Weights of a small transformer language model.
Size: 13 layers, width 384, 6 heads of 64, MLP 1024 SwiGLU, vocabulary 2048, 24.6M parameters.
Architecture: RMSNorm before each block, untied embeddings.
Training: a variant of Adam for these matrices, 8844 steps.
Each number is 200 + 40 x the weight over its row's rms, rounded and kept within 0 to 999. Layers, rows and columns count from 0. The size before them is the row's rms in percent of the matrix's.

# gate: layer 9 MLP gate, 1024x384, rms 0.0427, rows 919-921, columns 192-383
# up: layer 9 MLP up, 1024x384, rms 0.0433, rows 919-921, columns 192-383
# down: layer 9 MLP down (transposed), 1024x384, rms 0.0376, rows 919-920, columns 192-383
gate919,099,186,248,114,247,172,145,221,238,220,135,141,164,238,255,214,233,179,183,180,224,222,149,209,277,240,236,138,188,177,151,153,89,207,207,161,219,241,234,157,212,230,179,243,187,230,165,259,190,228,215,165,174,161,249,163,208,233,170,201,276,204,189,211,198,275,205,202,185,219,197,180,173,234,234,179,178,303,238,212,171,116,201,273,194,242,263,179,199,229,170,223,186,128,192,265,195,110,182,249,201,129,186,184,228,176,230,104,227,134,263,139,203,202,189,168,219,171,210,120,210,215,154,187,183,199,196,186,181,209,171,205,248,215,250,170,233,180,156,210,194,277,241,240,133,186,136,125,218,217,118,128,193,180,242,144,185,176,156,213,195,170,211,155,161,209,242,160,170,196,172,199,226,237,186,121,205,169,204,171,267,202,179,187,319,194,163,185,207,195,157,217,203
up919,112,269,202,207,239,189,165,204,161,145,194,259,228,242,119,156,166,197,169,217,162,227,275,207,191,195,172,174,214,210,216,251,296,210,150,194,141,201,207,174,232,117,146,237,198,246,139,214,224,221,227,204,136,142,168,182,228,223,217,262,181,154,260,199,193,163,210,167,194,176,231,260,157,154,207,215,207,168,137,260,174,174,186,218,148,87,145,219,188,208,176,255,209,213,109,124,202,215,188,185,189,173,259,187,177,290,223,146,192,242,225,211,226,212,204,285,210,195,107,225,203,147,267,224,186,135,269,104,191,186,175,195,181,265,178,166,163,259,217,228,233,148,172,147,168,163,262,258,164,197,245,242,227,268,175,240,260,247,202,230,177,272,193,236,147,145,131,173,207,156,255,167,174,208,158,198,242,188,182,264,180,206,206,226,173,214,225,220,158,197,191,156,271
down919,104,263,227,239,218,259,196,190,240,168,105,261,179,277,148,256,212,180,176,280,169,210,217,182,140,203,190,186,227,114,149,208,250,200,149,239,233,203,252,186,137,188,181,226,174,187,186,291,192,158,171,178,180,203,230,215,234,194,167,207,191,212,136,252,190,180,252,154,201,215,212,198,183,232,127,215,214,227,245,203,181,130,132,183,189,197,237,207,194,158,197,234,209,194,251,222,188,232,159,209,220,180,225,228,182,239,225,237,233,195,237,206,192,157,211,219,180,279,188,180,156,253,181,138,198,221,171,178,244,251,234,192,202,226,144,211,180,128,166,286,199,213,185,147,218,225,227,151,150,186,225,143,277,234,162,184,194,143,222,186,234,181,239,238,227,118,292,207,226,183,201,177,205,282,122,224,258,251,199,196,232,160,281,187,182,254,179,230,215,145,125,147,175
gate920,105,237,211,216,179,165,234,144,225,199,177,241,200,218,213,197,274,173,242,239,198,151,171,164,258,225,214,229,263,244,216,176,186,237,167,148,243,190,172,217,195,225,201,281,211,206,159,227,184,273,168,215,192,225,159,237,128,217,226,177,172,191,209,268,173,135,213,247,210,234,194,229,167,312,169,221,158,162,261,187,167,209,181,203,177,191,259,202,192,236,202,159,133,193,180,162,162,264,268,238,222,240,190,163,167,210,266,199,208,221,172,266,262,276,184,171,143,149,180,130,210,262,157,156,267,201,152,281,233,177,227,228,210,242,211,182,139,131,209,121,296,178,222,220,200,232,179,185,264,236,218,247,215,155,168,249,194,215,223,191,161,216,174,186,135,234,220,184,194,264,276,190,142,141,180,243,160,212,181,152,201,135,226,208,150,249,230,200,147,177,144,210,209
up920,102,175,146,251,212,236,199,224,143,48,139,141,214,183,172,213,195,167,217,240,220,215,253,159,189,233,200,206,210,195,170,229,197,123,167,226,195,128,178,235,138,200,184,216,230,225,132,138,148,144,258,165,195,229,208,222,182,228,190,206,177,194,276,222,191,229,184,202,207,216,184,243,126,192,183,140,264,218,233,194,274,175,222,205,174,137,164,159,156,211,177,215,216,261,154,208,236,256,217,210,150,233,224,166,199,107,275,186,162,141,146,219,158,212,211,279,209,201,239,262,305,266,179,174,110,186,250,233,228,140,210,192,210,208,128,294,170,154,208,195,176,141,156,160,207,232,124,172,184,236,138,250,159,192,191,203,160,117,212,219,215,222,162,225,141,156,142,224,170,208,202,149,138,241,179,143,167,230,199,189,185,282,185,120,218,235,195,203,177,178,156,150,265
down920,105,178,250,176,302,161,179,196,150,248,209,249,195,176,268,217,210,237,149,203,215,172,192,203,255,209,130,163,196,207,285,197,171,211,246,179,249,152,179,178,211,196,179,168,241,175,174,290,238,157,224,250,138,184,231,168,241,136,260,151,284,264,171,157,225,177,197,196,219,241,148,122,189,297,222,196,135,117,197,238,152,202,241,206,145,239,133,255,173,195,220,178,227,168,188,182,244,161,221,163,153,270,149,201,152,242,220,210,277,298,173,235,262,225,188,198,296,200,169,262,220,204,205,270,251,117,156,124,191,193,208,78,280,264,209,170,185,171,144,129,221,220,148,242,194,295,209,192,185,271,218,165,226,242,231,188,254,188,198,200,226,160,163,244,171,236,220,181,167,238,213,235,136,184,174,211,215,208,239,191,233,129,255,205,161,238,131,167,158,175,177,278,201
gate921,103,260,219,188,264,193,188,224,134,223,224,164,141,243,217,150,123,137,242,160,205,139,191,183,286,246,214,141,154,236,212,221,243,202,191,190,142,215,267,195,205,147,169,114,148,180,233,158,246,220,214,135,138,232,139,266,147,210,170,202,218,189,106,187,235,229,239,209,206,271,256,177,175,203,278,107,184,234,284,215,197,186,273,189,195,189,251,214,233,225,188,218,263,169,246,224,287,212,174,194,232,220,217,172,178,239,228,136,194,201,174,188,228,193,233,199,221,250,186,170,209,181,259,284,230,213,209,287,189,280,208,196,166,219,189,179,216,165,190,149,181,204,136,215,150,179,122,104,239,236,193,212,135,194,296,254,177,138,173,213,226,231,185,118,146,100,208,216,275,183,94,141,171,180,164,141,173,260,141,249,224,273,250,245,250,237,211,199,278,215,160,201,197
up921,105,192,166,150,165,214,173,300,178,236,213,164,216,134,205,254,245,219,185,234,278,210,174,269,186,178,222,203,152,248,211,146,120,248,182,191,230,112,223,177,242,216,185,209,138,237,305,206,241,187,144,245,209,207,73,165,260,175,228,194,263,202,178,138,184,263,207,217,212,174,182,143,226,217,218,213,101,166,126,155,208,234,195,185,226,237,158,228,165,195,188,201,199,198,235,209,195,233,208,195,171,203,231,206,175,212,231,203,121,217,252,174,274,147,249,157,208,169,211,218,174,225,194,253,240,241,264,223,191,175,140,90,174,185,272,155,306,230,237,237,178,216,197,197,197,229,227,208,161,208,146,210,203,177,226,128,184,152,145,244,166,166,128,221,243,138,174,240,256,100,186,157,204,157,210,211,245,334,170,187,182,181,250,189,213,204,188,268,221,141,186,222,195